config = dict(
    head_dim=64,
    qk_norm=False,
    init_std_down=0.00566,
    optimizer='muon_variant',
    dataset='wikipedia_en',
)
Each number is 500 + 40 x the weight over its row's rms, rounded and kept within 0 to 999. Layers, rows and columns count from 0. Numbers have three digits each. The size before them is the row's rms in percent of the matrix's.

# layer 4 MLP up, 640x160, rms 0.274, rows 211-254, columns 0-159
108:380473555451545476477520439550453493500501521496527481562561516509505548479541493512445508465499499525466492480464529500538499465497485499426401488534472478531500503563584539548547492557518546484578505491446565423445460547523536532479539564517418498556494508443499466537468556479487506486530515495418451483480505535424504564535452473550464478508455543488528498500469545459570476479537512428405443509476503433521434482491593552527532532514525483484508547473499467470494503520552527
087:517447461552531385536593453522500546525485414446477487470487487440546530528499558536549516540439517491494506505484492385545516474502485489482474528508495514516480508566463539486469563554555546507528512536554486498462439551482439555498509551537504560449465518528537487529518495494455565452436444474507525472503426524517472506581477544493498469539495504484507486559548486510482462473514475521467518509450535572459470504509447436462503570414427533427450529563498501463528436546540527
108:521514513478514453566526545524527530544495492504461502434540526436530570418462457521489476524505478531522480502552553466499474422469560489445509534525433529488484439451495527481525502513504551525500502423497493506486608559460466509433470542518569464507472491492527448481537443594498453513531486497540529489465502561435554445467478518441560478503507521536479532541477460490488486424491520519489474478459533488539511488537486496487485412417451521529540558584521467506546623420529439
098:546530495504467511482575507516479572597509470446484419550457537447488517557476514519468564537567441564502546583479505411527524497516449572505469512523497451479480528507468471503500462515428532511443497503499515555538516496482594585441498482574438511477555454492472444445451542531507486540454502465519463466513584449551565450435437494436502523443515483581454452529517488509478525464524448522542506493557460484485477528445503483525475472456541525518498548526461492474505529459517475
099:436606448538462513451440431547477528504521483453488484549507451486451544541514448462485446466476532511510506490508530484443404515501474562488505494536514507530491444468450446484478429543529602497505524526506486518474508522495463538520457430542468536532532483490456483529495439463478479443487502583444504491517555450504477520519532618480564460494584535524500422494493519511512533479527470475557502526574447524567606494452532499473537477436552578479508499477553515488478467468538514
090:518489552486529505526447453506491516447485475441555561532437519461446550546514512543547514591489520523509525486571516417508530539549421515473467455532492474466547454520524434551456545535509514474548509534537503522505538562443466522492480454509435500512474475430529453483530540539444468543562489527515480522549550550543529454519475540529469526492516530414498429460498423433432429431535449539469448602464482467530527426515486503513526579496520475492504496524536462473476459517438515
098:438479539486611482470543491545465508499482505491423520538565511417485436456525506530481469513509515570532496496476515433449519472485513508504488501577494518528485474468499491479562486523518474463523458517505489549551474534520564488502511519523538441543532564467562465472458466489524443547526553508527515528416431566464508490461407510444502488533496471422530517430454452436500530494470418470506560503510573563464470537489495470514504532460508478449574527517505486519585624522465442
099:573514545510558461501515519499534515484537479550455509463516481459516525476463526531498449468523501509511502496459529499505442507485604535491429535425564513476457519511495556467539552514519455519515523554421496546539525531514583473456488552465493467528478430446553459525468523544452524514532421540497467535519435516525498589445533509487436528422434435420578533476489488482492455519509413492567451557539510435498496523477496574477508474478536490512485502528491600482506482440521415
109:533474530477585508485517531559519464544401473487454524541547473450501486514536451547508455465501479556503530510503548454543532488481496543545587520513436472492500438546416543454551442429475484519567495484486539486506508428434492442445489519487492508461450567530562607457519494570469480481477498506502525471510519593496603488508494516510477488527539482532493463477527508557494516519474434444534460494545568494505537467526504445504531474438443450483561489536427443472485497443561523
118:463512557498449471561439538530538502437542451513515443493483454529470523470515552473473488459509532389535486515485480577460525504535486490435486488473491557525464530496470476482479495536530535513446521490508527546507468532478493529405491438524475504594488523484507434544446491526463489474483509614454569463480544482508516540539512483541456516545521570480401469499611521491539506497523401467570419517484471427450561493501522508459533526543458543507501454525504576512475544527463476
106:496499497432440457510505525590533477496519556526462487528412537523463459477467490475469532503506498470440438570440440529516454558515502492572490481486579414500469444557519450470540518565567464451529490502515464577476525459456540441539521519466520614458507495417487518438493492521543482486543522491515501538481494468544529506438559483492472540481446537587512497562449460482555509530491525490475482488467502526539527497569469548526512425492411490482486482464475538532503561518574451
107:491519485502586493543504518485504536498517482489534515559509524466490539509589513590523456521552460503484497501467514456471513485420469462486469537603552517543472455536468505488494536448482517459517549496448508543404486542538519419466476490454490491506505550478560468410509485467549457438527533491487556476471485608488496512474532490562482484438493466510439524484466478531548410491443428487546529561535541446456454521523541580432491541447422479510493552511517579452494499479519458
083:569441483486460530485530534497507445550523521494572546491410607504455504482471540576502475572556463541521444504498542478462513480510498471527552438509558427540481526462535478563524473487499520490545549468483507461493463564468514437520489505437559573496525465445488481481436596519540506501455479543509452525511395472514478444458449500517529508632484511443501483491478528496527498483502511481549501525483495489511508508439561527486543509522568451469508468477490517414485510405537453
093:474425485536561532515507429563461446485491490470511523466477459527459532570558521435527474539545456515483482579502444420518500458509510545453456531494529526515526516526510409537556525496478565486427469556458520523419570497505529524508538491474476510511486471494470520622461499531525532471499487497508579481496454538517515451468501412510582538540472461467535484516490473504498521558513490458551441578518526457464523489545491489529563557396503499507451470464530504526435493455505405
109:489487531449553479515559477563465518503492506514566463476525541495481506501430476421523496493586477546559463457508508498562556480468474437488498444514546506483577571520516453503498514508514407518464554521560480478422431539451387544485507463516540522497507474576473553515424526516485522505547526538501504469450448508468473450518522468460438477540510471518506542480529476531492480515515546489445524547567500513478510463449438534540479602556444493456551439502544435500512516541429568
111:581484493474450486406489477506489548503394500412537535582565423477509531499545520532510572563476529515460490509461471463481462525526509559483463476540502546539484529467479542549453547557562498461505524508499520494437470557537465506467463465400499533442467479478517464482522527500555503526543515546464493424527536493496493499506438499472491553521421455480467485512578480505476488499548562578448452495483501487464532490511419435550518581531501548500462447540462497479583532491496446
100:458481490538551528554493503533517444479479518507482467491500475567538556502557446516549466527418504576463427481538508443491446541495511473530495487540463437510479505433480512545587489468511555472526494514495590548560549523508438528537514511476492425483507545436569510498565535466532502543575500530456486501474450511504480530454473496516531473464476506456546544474435466440408458486564564549500537414502535466510458480520494508521510497453516480393559502490464539519563479550411457
090:550498504495468438554450513513451546540549495524433538450448553515475525527584440476496529528559478442507458464507556467457473497465490495516460460497507528453454410493552493505483511497584480568514416535449514477518507505481569480495468497490450503526484481495533460542420498527605470545530444450468497526485514472443492515556456487486508517512494488557450442577592531550505515549515508473530420492499533497537578468494485460521521416498485605492515471515480517508531465429552579
100:517499536480539478536500551492523431524502422476538474570499504427554528579488519453485521529490433433498466540465528460523501485460523434548560533500440575474534601480551546553509501529556422402452550506533479507522483537475455483517519513519536492524521508524542511493450469548504476472512481518520578405444482493509484496470467433464550555529483474494502478585478506499457467424523478475464542433482519463483561593492442497525453495465533532472497519490549526447507562505505404
094:528485534488558495485496493581477489483426408534515532489497514569471488537500396520513480499534553488479443553519521519492416508515476474497535469519515491458510457469441494531464456495528482521471597510529449535545521502479526578491544583426491565540459462510421482475599457478515538535611506484531457521535447472483513527485484474484509555455486516474558510514540498543496515444519485471526529513525528481546533465477463498581553432560478502514494527445410532444448449453449441
094:461465489513495544403444506471464472514515566501519507501490486528504502439488525495469514537557557516511511475491452550526521549472503467504475509587527455486539481446530523537571529489432559429487493491482463534600557489455475483493509375514523439420507428546493504462519520541506489543491454485440509520531471540548540488479517576557467466487529454597510500462495467542472456497479518446566554526491483498565566533521545509554432505465460565476428548474416520506480499457462450
102:464497486519480429511479573470555466442539513460526470535478473479462424474482464527541507521443537517482466574549479541482427472596571504601527543518480501496443403521484515556529492463525495463492536540534392620512568475469482527488535506501509547497428434504484507492466428547520498477510509429590490511472541539542507515488508449478557485542425563510513446482463480510512530549459502458520477522467474461527480464525465546475500491467496472523534570505512451505495513554443549
102:419443430491521523496553554488552556533423471549463514437535493524447487533465516524501464482497538420483520468407566537489494479509606539489451527450473525484457534489433581497570534579530504433477465561477467425487467418486551509558531492472552475484519536479486493487464543449483436504450516469446513446495490456463436556487455527480553516534512483513448525490541523519579519496594532482527517495534523498495519487509539462503568523521472517531540471492586536494452492453502489
089:552445461470484458535462440549519447449474553513456518521571615457509530591511491448526567530520492479513468517468458560503487587512566528529427577561472465504493485536455399501553536444520479503420506501456453492509527452545497539480465511506538488541575540501527468520520482564463452511557470499483429489518478579517459432456513487478501479532432428478485501441507563500516466507517488479471554482489511486526424500519520558485521461442440525467482486555522468536488509546544509
095:509480498483481435516444489553516541565501483454497537517523466452504560502486476560571489449488498500528462494499468507513491505546521566492485483526537466481578458443459497478438550378531525486449428528485488509488509443474611433432485462575533543476424571468477455487505494505496559485502478525460541516489509455469481558435468562586518541468576590553479478525493475528512500498501574511483531478550496505497488542596476467466476431537464524486432471441487532447498539514519535
097:514524447524490589463464424527524528527449485451411500502535543507521499500448544529479511575577503466460509541475560548380433539457476476510547439536540460516525517504530514520515481524556471506486525512516565443448456466446494527523437519533478513502493493508469422521525555543484455495547486517489525496413458438474467551443454474490524532502476543509484439518460528496537528544465439557568385592515554467564535529476505475506518522471565525536461489532484546489472515450512512
101:473481422463552484527521594512474448485513458513479503507490511415468570532513557389513471506466468485433511445543456536472472519488490540512467472506506404491482515535535471432493446539515470472491599566498593527476400502508447557469483487472508486462526564547423533493562490522523513534434504535437483482462492493468498469540538607511517573446514456497420479529491491443483524481510456511571479511553499529532552482511509517508486553539512469461518544545510525461511474538566499
102:455506461444473490531473535555547553498529531452440502517572540498456481480541479452538422532482494503513498505553537588501484538585423488480462447549495420543437513477550540416568539504440515494526481497465555474477507495515524517532481550505525508520443485399522563519491515479534456475506547563516577501494539558461591446459480522481495511474522526584556512490503475498442417499511466592510554499451499510465484478422514505538446494461486448516448501487522472437508513445530457
111:515490491507514501481481497540501438440466526440489459525621534535530515463494501540490503514433490521472508493510521460493513523507567461529490496517454464449524567468516466473518566476468449534561541468501516460560501567513475498527507500536414464564501474531433487451541490479506522478491549524514519523538538473515489540551509529441416533441479493541522463445517543431587469482481476490509491506463443544391543467567537497540542525537434457584535507496412391496583441523466518
104:485571486430509508492517521515503502440520559621546507423469465436466501515525521490533517588488510550493503489510507538535462479502506497521499570585432439462502481559524530579533520498459495444447479537618524523471462462488517458440535545525525550488456484522495518454443492507461493484487476498526484455517483462469526520537523499425479461522498436496497478447497430528505485540491433457593586434500586473545510571459469522469491498497525505455454554483573551427522510498471517
096:457474603525466501466525456466594483491472516443528512493510499476532503544506434512465480486588453578516546454486504513470475505554513409485424542512533499496522580531545496467513518515538456469486539452435554487486531505520438510416475554494463504482499473484535476514539501464498467563504441514485519490450489478484456479444476514509447459549524481551573504518548421486511529421609549540475485524483533542456471469428466467523570509445523569519520551476534569430505446488514557
090:466496511556440477418390548507553605495523535514504430465507544523456424489508475473544493501521533467531440569553540559448424484544454501516427550594509533498556514430557530526538522535487445500543509520505479498474526549569464500456497476503480501456506478411463460570511471493509542546537455530562524560512539551524513486466502511482507456485545473508582468427501467504543453431495472454483529495443487487536494478493538475502511495485512501463496463531421542463516412527492483
096:553496491520483463530520557453481539540413467441466534513532494442512523528460491463477551548455498541510487522480433493476519488477552499425507486450509507456440454493528561525547532478429498498515596412464567510527497543504471510458474463513541594493559476598471451512515561469467525378532506554540514504507473509526529485473506498517457497449464477595454483517488554531492459451454550479450547414512534520468443487533501532475431516529516506487533563472524469600477522468473491
096:483486407502547512462485491540468470480477556505484510494449495464426492514518476449491531513465436549455524493534478524488518473473546541511542570488535459549479481536595511482443542509462465553513482563568612473550564516558479486421477514546486510514505447516485483482459541498543528457502446480466528523538416494599485503516525488503476569421404373558531500400500522489473477480528513516494482504565510457483502478511494472499562504479557502465506455492521500586488543526486448
094:447504481533529433528556428581484506600441465507537449572554492448562528495537547474560473500520405500474503530509503493538518569500515519511504509539449443487562479525430533512478504454475479542530487494589535465525510441501488496505486437506470466495450533551491509406452515552516549506501479525457558523484500454444458444509463508510473402446514526485592516629450521534491533509429548433470502477439535519475534547476506487536456485487523465461513487536523495524492522469497458
095:496516502509509526514519519493516497500569395540468560497485451498493451428475456547491455539446507575445490533499450451486515514534474505517466462502530420556424453539507437542454481510496479521463483495500561509477422519536537508477534477545586551473485421521530540557383532444485481546456507511531508518443528480479518531532496554530541533500451480553502506465482453536590498475506410543568498476537503532526505428511539457493483552424541506522484501492468558562581484482542429
097:549466444511544512521509433442478470467516501471520485541538513555458468503538544516483401513462473481542477500492518469490545456434500461507453533515450550509545555522541494506460512547429507527433471566524553449513478560501452541507553485502498467494487498563464477577514382465477540536500459499507527526557517572475448496610457502436526545528446475431490445488559482487503504458529466487511510463562535506540483519489479454475513505516536573540479607545503458507493452493387552
097:445472463532515517484459481489458510445472470515474502462505493557512524555436507502519528504515508602462519523484522530485476440540584506458449467494516443437487487562474515500548483495465423564480464581428477501556443484467535505450499450543511517459520525483445531513540553466511494491493439496477439545559560530473462485492499538541593453447434544505471442530518467381534511546516510483521498538495418538573510526557530531468498411567545522474545487520470503525487553452583503
102:544538523470546460495487532508489553481462560506453540518386447491474457541399485514554523410522507526525523552429522537505471463534534506505465584524517422442482507493511546428537530486562492470528473513520430497515506490487508515464522453521499533463498465444467524523547516466459518571516528482576534526490476440488484532448500475456510526501456540476578467503447545457425511540495538481414511572489511453551457503518548435460519495543580531500535522497494495478628447464468506
109:435471531508519529483509497447454428538508475561560480555496537539416489445580505507523469490503446530481471535505505520542460540533520486495527432498432407480567559476560536463570509501427476481429495521533515406521523539488477513492523437515424540478474441467449490484446527489528465514539561537505519547509503512521523506551496583494525457510479563477508517498517464478539459446552469526451543511513503465475490499494512459528481458555538478511448485452601467568611526420533460
097:532516448526533480517515542509382436517515510463524537521425407537528514477475491535493456388481453474482453470442527495441513559493509508555517566535462502491541475463428512526499526464452488476573471497476459509492482466458453473422504437430524489514494488539513493473575565470546559488493514454503526534503548488471487552529502486548465548507499538620530488456462474550565577512519501492515425543516484542495494429564486484563522584469504499535498502561465511465453507497509571
108:487498465496470473513537494395572449493461497551509501506478504488570522491455521498478563464524495493441501503461476534558528517486479548444416456500480520477530540495543458499580542500455524435426499551512511482438490486584485530604523462560448514461467579503515541483534528498468487492489459589474555485506490537476549504467491573573539423490482460501491430509463430517436512451565496486511478528529518430551477511419468557479527556464539503542507523455562544457485541530467443
110:430455522524544513555481551574477529439464518443502535514555511494494524546438483472512431531477475521459564510388492470489560539490544447500474472545511479513521516549559555541484508553545487475472449457539529563428453459524440555519494503455469492513486498490445516499583508489432425511517513603503419551489456540475516457518482534442507532498461443484481502526545506536511391447504558474538542497513508482499524489572469555479467460480473527563473550524464433517521492513436553
090:520473491467503490487486531595519431463451409450449530512449528485491495509443474499445487592541566504440542480494520491455504443433520542487552436522520572463420521434473485486460555544518529523497530460419514473507489492594481449583519459551547529508533513542523542512519516460522497427445541502477476458519451452495511541480569518512548489524437540496450547592513475506509553459512439500462466544518533495533525469570431480474542481483491510539508561581462466515503509463545497
# layer 4 MLP down (transposed), 640x160, rms 0.06, rows 211-254, columns 0-159
106:507486500537481474547458586501493471543529576549470476506540532423558557484534559518416474505462510520574438536419424567471517493553490496487464499447469499423510541440457425471513490508487490609412480517473534506601457495434413503490496547447486508483563550539534431525494482559481500529470468485509476518497529480496513481538550513516436451519507466452484529534435504465541530537553508487450470454500444567488526486429498557515552452527494525488478532476543517531504514502536499
095:511476456608461519462439532519511439449498538555475470538452547551440440477519596496494578528541467473540453478487479546474486557520446475456546464513510529404556521472576454461439482483514513494497506453471541469542492433471517500506508425520520501472512470492491544514519461500521488561530489538525484450538534580496451545538523383515463520503471500430476486483522503468494595522527479492528495454477505477548529607499448536490495444535483518530436536504556563449491543461535472
107:543491550497511537451478457423453498536459536530539394488521543590443504435476513481530512474478502496496508481499559513444477526518502603504436533573568474507504507517520504439501494506466514575507401543525541495549543566511509528558569503524459473462474557545519454519525503436504563492565530513468457592499485514497463519439469525430443485445552578524562476517542450442476531542506477470492500451441448471468467528485423523449500461533483469532525477475505505521470513513475430
100:514447532452452480587525513496496520475516536508525536483524530486473469525463540465474547514483504448476526497419468520514502516476514470453592492436523547485499500509493429514383448523549485520547486470563500546487483628518513556545440540530497494479567550484463463469474490536518494471478477465517478515548521555489571440472532601540538472473544578450466463513524481561511497478485582558454427520497439513529440546507470511521493491501479456440447429536452528497460543432539463
094:516540516437534483541437506458525516513503509489540417481487527534542426429526544527562587539487446461490475577484445506520586457510566566518459516527485482532490476498460543594474486426508521521548471470484486480533489586466463470484420498492530511460447537478485543568589508505454565530505460496525446445479496510529503487523496517517497539538462397463443509474516569515528532443416457551511443490486514530460565515507496549479491482526556476446474553543505464474470439488445517
096:543464488498480501468518478533505481546495469506436483543512494519567511553382521472510560509436422477515407447456502558525486509490475464492435530511490544498525499486550532545437526493464397467466504550516470506498575523487581491502439516487475497575564503507466483499506524449528482503483486506499522494634513461442483518494532505442545487488501431572468457473433534591544524483493472496510496450540490445476503580536537484493478581483459549491562456528474591544523536513503465
107:454469520570472427466433441523552478484499549502473522551586558501471539494549558441471545480513529519544502505497552543443514456523471500550574523459601489537497475520580463522445469584472529495501561484514434536472524492478489511483516590489521460470479544530450454480467497487486579544480421494517501432504474507485482471510512524523484473403558485486476463510463498557547517475467478562503528427525486528500509485480488555497479390452473537467518517472469451454576410518537514
098:550478453426504474523471593494516549507529511458519582523462511471461507540522544478482533486598503448457489441532490497487537507502615503503487458503442399558492472510525599481427489472501573546480494482482490545460584493481510521460480424494496541471464570512442487511494580515529474503538480508480480433509539540498516449482487526489514525505486531499492489490461573547476507488481455589516506446460544526529575466474453456490477409563563503456545453472485548467474465513423496
106:502596498544503499464443529456481448488517529608557544540497570440516483483532463505584496465469482492447591497475535521434472459540456431539543492487500547553569524524474486526521504566520488489537452441501449454502483535500462462511518501576474463495542520517554486509503474510503468496532399527426457492552584489462461484478522535437435473508503457506501513474466461559461509486454548475579482407519470474524427544496549545521499432506526453516566505494468447500534485511437514
112:547510568528493521477468462516464439439514473591493498524473475494427538512514544474576480533477466522461542610540449548526447474501488565530514511467482576446469459442552493496523570490464523505453528500452466506532489518496508507529482484546454502495481504481525579518506444475450572491431531562544475500523574463499587456439496489469549541446466403571418483476474524572515477482514475462505584523467474521481504484532448509564453450490471533543440517521462482494561441505483506
132:501461542513500508511522499465493532492509491442515425478561486454505470467600585499475500489473502552457499489536499422475527440525526531508507442522495555525511537512570498511499498470476547485498495581529572495465507581492462493551519508507503430494492533582509514518495458554524547513455534476519501534439552520447543474525442474472516505526372572448488400473562478535525503514465493503479493454524513474510426506511517464428521463432517530561487538581557445421440428486431518
095:467507476488475469435479496579597473520527471529583481506479491531516478546491541523480507520418528533517418507451544501558475495479547502504546470436508510543452497525541406493489514493485457410488530534485531437461507512492566481534457512449497459487523470503498516545541454510438545499545548506410492471525507545422530590570484502482533525478473406566550518528489527510449477523470485557488464478490538571522464592433473465501519449482451506488517525475447421492582558523473518
084:445568452527491510458482503526495524452535486551482415526465538560499522544496478453520472516520480504523542494505503572540448494434450522396479496521465536496511554567518485422476525577471451508497538475475494490519535508439514511512529458504551478561475414482413541482521515563527486535541447520535528494508574529470489512516550443436539428466494542461515568546479472499494554512512423511508494497598526436505417498413525506483499492535453579495452462435507559564552488467480484
097:497479501579530530536505488523492459530534560508556465483467501555548534584443475540499530562496511451494479504506509490508528484444461506488483456496552521515520462485452428393461569439488459514497471507506533482423495493475574456557525466528455502533471500524463491555454499462545409487546431465477485499503471583569519483456439500538499465598484538540588555450543488546459468484449544520558453528513511504491487493517526425473548533510491498424550492447481470556548581461466456
115:470610503520534444522484521514462546582545423478447487482472494530496493561555491375486490434512555399498476465502459512509537533472553511499519577546497541519528524501528449468483453445469482537520468455492444503391537460483477554424531489510504536489479577531487502479525585449507553448526516483490534535472488529408458504485524467495519506487452479536465493558481532472463535450460529535507522507519531543468491555496471487461493508464552505507550584543559430541509475530440462
120:558483455526470548482521522463573564536531543486491509501570511500496511545511537557501536490479530446536491520428497456467438506484482511500489449498538518557504496535538520442440585494520545456521494516482526498531379574450450517466552477545478548407502481428453491470504477516491466520457501472497482445567474466493492527515552512501455491476582496481496525529576486548471467525522508474462470507519480434413435501470484477509489636492472526591545437451453457559450541528500534
104:479490572484517482489492490483587532500509576478489438488426500519547583603480512581411448559503422477470492460506501505465514515538456515509528486549454517499524449534488509554441492508456543503514530448556479510448520471517507492498504553492514512491494556545488543467453566498458549514504507492468485457468459506532521432494511544470564492491535485486465500479502507524551485490585536513548564518495490450435533467486461435389529508496458528436505471536440506409508380495589481
088:529494546549541564512573531475437460465439498453463512448540466503505485512498527473559493514473543506501541502473519469407547506508506472555501578500553530428525445462511492449496511464477480494490502532559456511519531562535550568522594520463491477492517524513579453447557471497477516405524412563498522492515520488510533478446479581473425480444528528518476414479407531492486509536522480486447536533563499473423411534515493492490471515443482505509459492460605482513554506469507466
098:431502555455458437494455517524492574484598457523499463513525492513465475485484471490473532488510498512518519455495497552451512504482524498494548459558472490545501517513501510458575424505492589522449602496566512582491532538537450506477522549532509564522531491453476430465466505473493497479451425531509489517486481483535513534508502521529469485482565549496441505541451472479490507566482461499595500505342494577451582402498440479464493491505483521536444498544479523523466465462478561
091:504521488496415478473508554580521521487521475500508484508479432486482534522429470535449474477560559450445553494469503512503520562430485541468478553453469520492567471470476619516495491502514536492499393487434499429448476465501582431539466505412534497475530475487501555502562521526488464512487476540504429477493455478483446438544494448541450542505470590504521495588548527600558433543515560535529527505454502487465535490484518464554529489485495484499535489489478542548447520540505532
092:502503500526500441521482500558499501470518546469485466541475452463550529487545556449520478419463541491529548492526504508488469551498500519457462527498441528509547529487507528447508428496511486553472575547473472499510514448496504462568449592431506429482435468448498586572480515452533485550471425413561511478525493501452519483465434520506466495559488434490449498486475498551543561493460511541519542581456483606477536499508539475552552506413534478541480542488482591523457422494490535
097:537482512442434493492524552503519512515569473504494454441525538508516511555501597504524460586439521544487505481464442478441505489517526563480473475489488559461501503569566491447532494512510458467417539600570551542503510493424448533433491517482508532494422512450453520482567450499529515497491495511508560585566539487445504568546538543436523461521491488446487443512541472463534446457515504507490465481490537531514503496512538461523465526462491494530447566529514454547489427465381522
102:482521619515474539505501446484451530495474519599385527509489549456465468551561490516458515475483443513496490501538478520504538556539453519531532498494475577484430527456511471516497461451482505423458512535491487492526485472538533503494490468557476424562507512438446527564466528465552554479469491477478524570578428498452491528499470536419469517526551427436468489569512524526523461579484463481510549454522549522516538454516555544512479542487532477400560501497486521504457526548454474
092:445525525505523511442516471559496503562529481526486512477489543494454507516510518466574488426494516495529490533498488512545453474518414454445523469477513478550527488470535490487475495528628482462455472525469517536549563480451481390563467521499538486506489442407454533529475589483518535510477505507469528551517529548576508498502466449549435500456553607492442494524489481505507515427482487547436455495539493440443514501559536403506502574457575531480491510479475561522520449523537543
092:527564457436502592512524466450486514466500440485522406487559501490515505542520493510436532554541480523512485544481462469550520517481447444458461544455466545468504482542581412473498486508470536489511497520429558452442490460520561479529483538440568501501569455537520555550457533500514455559541508471455464540461444490518506499527506380500480491451425526550497506471481449519548497503519498501475519469535518460512548458458456548598522463484503441443548561538461493528542565489558540
096:494485523488565462516585429602493524487432428436600480520545446496493481527520509432505488518468494488544466467533454426467516484549534503570505492545479479525533516507538492535483542462446496544502452412520600498446535520493486496461548455463453527532469533528536539502485503492485491521476562524433474418551503483487517471515445492467448528516488577556527484432478554498491460502562581520464478483473489497482408531544526425501545569539553557495484450493471502493499549493476438
105:562518509491426533472502539540536600560553498452539503545459498461541534465506503525489532588477467469506486471459525470498493488485507509522476547419499557498539518573497501401546514550567479498532507511427511473463496496529522507510445507458476437465511528553506497504452484596436442446477445445465507552469451499543500528520450522489452461536488518479529552418532513604443483472499552437578504573466530465522488500523551473454451439514513554468464432493484459474520482577500525
103:407435483513468486454508548496526550459489544508448447594499467451481463509487527491478525436543499447534535470523484522551519496510493481510449552488460528469491532550543522499482422528575500503498506453445525514527542475510538460491470472435457456512439492532506577551485484499498483491471487500566448457516577451514518491577500559505536434453534477618532560470458445597476596473430512563499458493544507489470492511468509452522490436464486538495520561499483434545543586505489493
113:485510502490542594483431480554458460514495533470466518461421584501518476532535499546520500432542470476439457518538638472484495514448517554532515435465579506570475481451473531512484443445490519484506514465488424521462491474503553477519425474579503480483482522452471456534528497461480468436561495509500464552479532515523525478498483492477497562531450434491453503477516546464499567417432498508523533479526525470544504588503557439532489505501505475518488553558611493504446516495542452
105:532567556489450488558445465466541503453468527475512480444522483506470487547475520514558528528494518435454490536566554530533435490495525531431509539538501572509511443456535475590502528493511585535502527464435478532490459469379504421484478498566515529525493502447501448472470487476550540467509459529445527558518578506533513482524523468470491572566496508502410551481527456451488506468476477454437508464460549455538447526547543406495434532493480527427529524471509446489506505556505552
100:449556443425499449533495504541514519505496505415554446502459501514527520551481559483483434570541452532567498528430518459460445484545487552478493486522514485483538462489504504467456546492465503445466591450460476612601541512430502459495497547529460510483498493555468549425440531513537533485451490473534522479520483517461392522453570522509442484453451423452564469559482567508503498510490531506480530508468517562472498509523515519532493497499473568538497588501537544461488474530456509
105:491554480466491515523564451517504520509576418508536440521437499459440552535571465482563543438508487430514510490551538503492573426519456512475497482431443483507535498518487449533493493506496469550437482530486543466466461494489460505444517508490515452486507543493600521528471430533469525512547509458499538463541571520549490560462476533590499500562488475466437543474458546530436468418478504578529480535508557423511536484555547471433460436488511452564568452493527524480515511532486526
092:453519448493482478511498494485483579497537533544579501467423522537454474509453455568552564448497490520528514515524520501521563460497496516536527506517510451469529472459502484490467560496544487458482490532519433412505453523509571513525498477473514464586449535476487484548476449564491457530503467492505423509603464507472525545508501492467542514532489533495502548473476442422542642432518462478520470565462508490534551505443588522412485458525521449510513453484566422474573493506518489
092:525508514483489531547457503549488461517558549487469495454504460463448461510479471454592494523508497574474519446543477489543545517496486582522560471456494575441520401456491539443489517480510505453510561534491537476496552491483555449448478442546526552563440564551545514569463485481511494492435503501532479497486522463526473525441495529468552441620479538535518531449562532424482508496457502443520518507471500482489575496505478504541572470530507445462539410507530457471393480526512502
092:477417545436506549455466512528508515464531474463517518475483491474525553518548450515480568445515435484479538433455494500508497488461505499448427538475519512528449546482524487450509485515500557482498524520460527527513468499494520484508523548494560528488565456473542523522585420515413457528501549477494481490540517574562514556391541524402470427483478511542434460563498520524433554480560463485538483486563480474511485457522523471487532398479457473535504460537533503575561603500484532
093:474479497507441487461481468468534468451541506510488530430444455510510460452492477479518506522492477504544505562468452523533486537422451473446445491495546558573558447509521536527447461520477467473483458488483571522534497455519469418472500498574527502530500504519470543580434535497424524562487456516442465566473462567508500422567564467537589482514542512520499611521504484504522525531476476450492500495480502535505504590551561535544423417508504523494448506485488486568588457490474521
134:446484503489475515521474530528528527536487514532457519514469483447513502499457436523483561536541480450474473533491483594570501537480462487495562497490475437508487452489488497523521451505528474540574539461462441530479487410464557443524468511446517588492541545457501496473472536555540499507524506505461485519494466411532542526433552470534512518432561463610518574533436497500507536479474529497482496525431469509466519474491460556538515492453469429437524437488476493508531562523666478
102:520489535494504423484444565497530525492441445512522561445478504491469516518542582510441486516527497438493479473499538534455495489512510533465458513459471485532423490473501449509587494512508506512474548481444556521566515469472392533480452507504548561455491468492398593561496522475578473477482561436549534517549492541466442472509553476542483591501564509533514527468557450495512480536521533411412546547466468572506527464514482491510457537512431448489570524510506478485505521478533476
102:440541476534529484533519484469463510496461443440552467530470501414453467544475432532570553501524432539465548537500445454490492436479446520554474493542528513478522499482472505520453525472499456497551501491458469443481479489546566479568495445511496553500525511464544460453498519447482513546517530547483506531455515495519473550451590507517568522555546565492433516487443575531481568488404516539523476525456516512480458452465518560502610543571565468492499527418493476562510471500436460
110:597514528482452419518488505603488451509464564540532538482503520493536481544522468474550524462498459430515547457554499519541507555539534552494472512523449457465478509476585397445487495509500494471502490492529469466471455517463490398490566554496452543491469467493503483591503557532486533492473539527535430482535576573475527494492461477520500419493470451545483515575505480547479506559525530563451495559465455474491408481548502506499450420473520533449539464460489539477554531517484500
096:512531417483521414497513473520534520447535565559456493514550510471525489565477490453463504497558465546549541482607455546466453546515555527369545446503512499497494530508547542546468561451521550505467525471545455531433554450529489392482499574513509433505447489451519514488496476517550514517479480602519492457474513529472532478548494452467521475525498578510417429493529498551464462498481508552471483490481518475514525507468493490448514498506446535527563392528494466493478486493517467
107:459489500573487460492521547534526534532509509500481519528423524617527531472473484499543508506514488440542529527499527411426577522469446536480464497451460516479492529495517430516565506439447488553493450484495518479527473528509492437442502544539543504493534570451433428555578506523485474520510417500539512507552481445468537515492499614539476485428504570464526541513474515462479487520524583491531452605452456542512513443511461497511459484527459513463500533494426519495496494498409538
114:522505503494488487429446517439568554495473530427545494542509462397461521488496546485498561483527453466523461439562437541512495530504498487461455497544466535535490486525433523475486459579517486513568556449479601506449494480436494485527493519527503522501538417467473489467515411576563449504412530478511453519476492548553541458567450466518485515498565521510547553508503504468547475529535463438500443483528398458504529457558555520482501521525556513521470520551418487508503495499561501
092:434488450461512430530549481455508495551501483514526520505408552516576489505470512537496460425469440445546529460528474496498536483578554467452481509504480426554541458550518499480565476435495470506574520463502509524509543434494513538500492552465526414471512525537470486434438405484527516483476578477529531502502525527486441511556459505504531543579503495436505591465504516504471483475562502536541503438506494471494561549490520447515431499518536462461459532514565568433463553574506527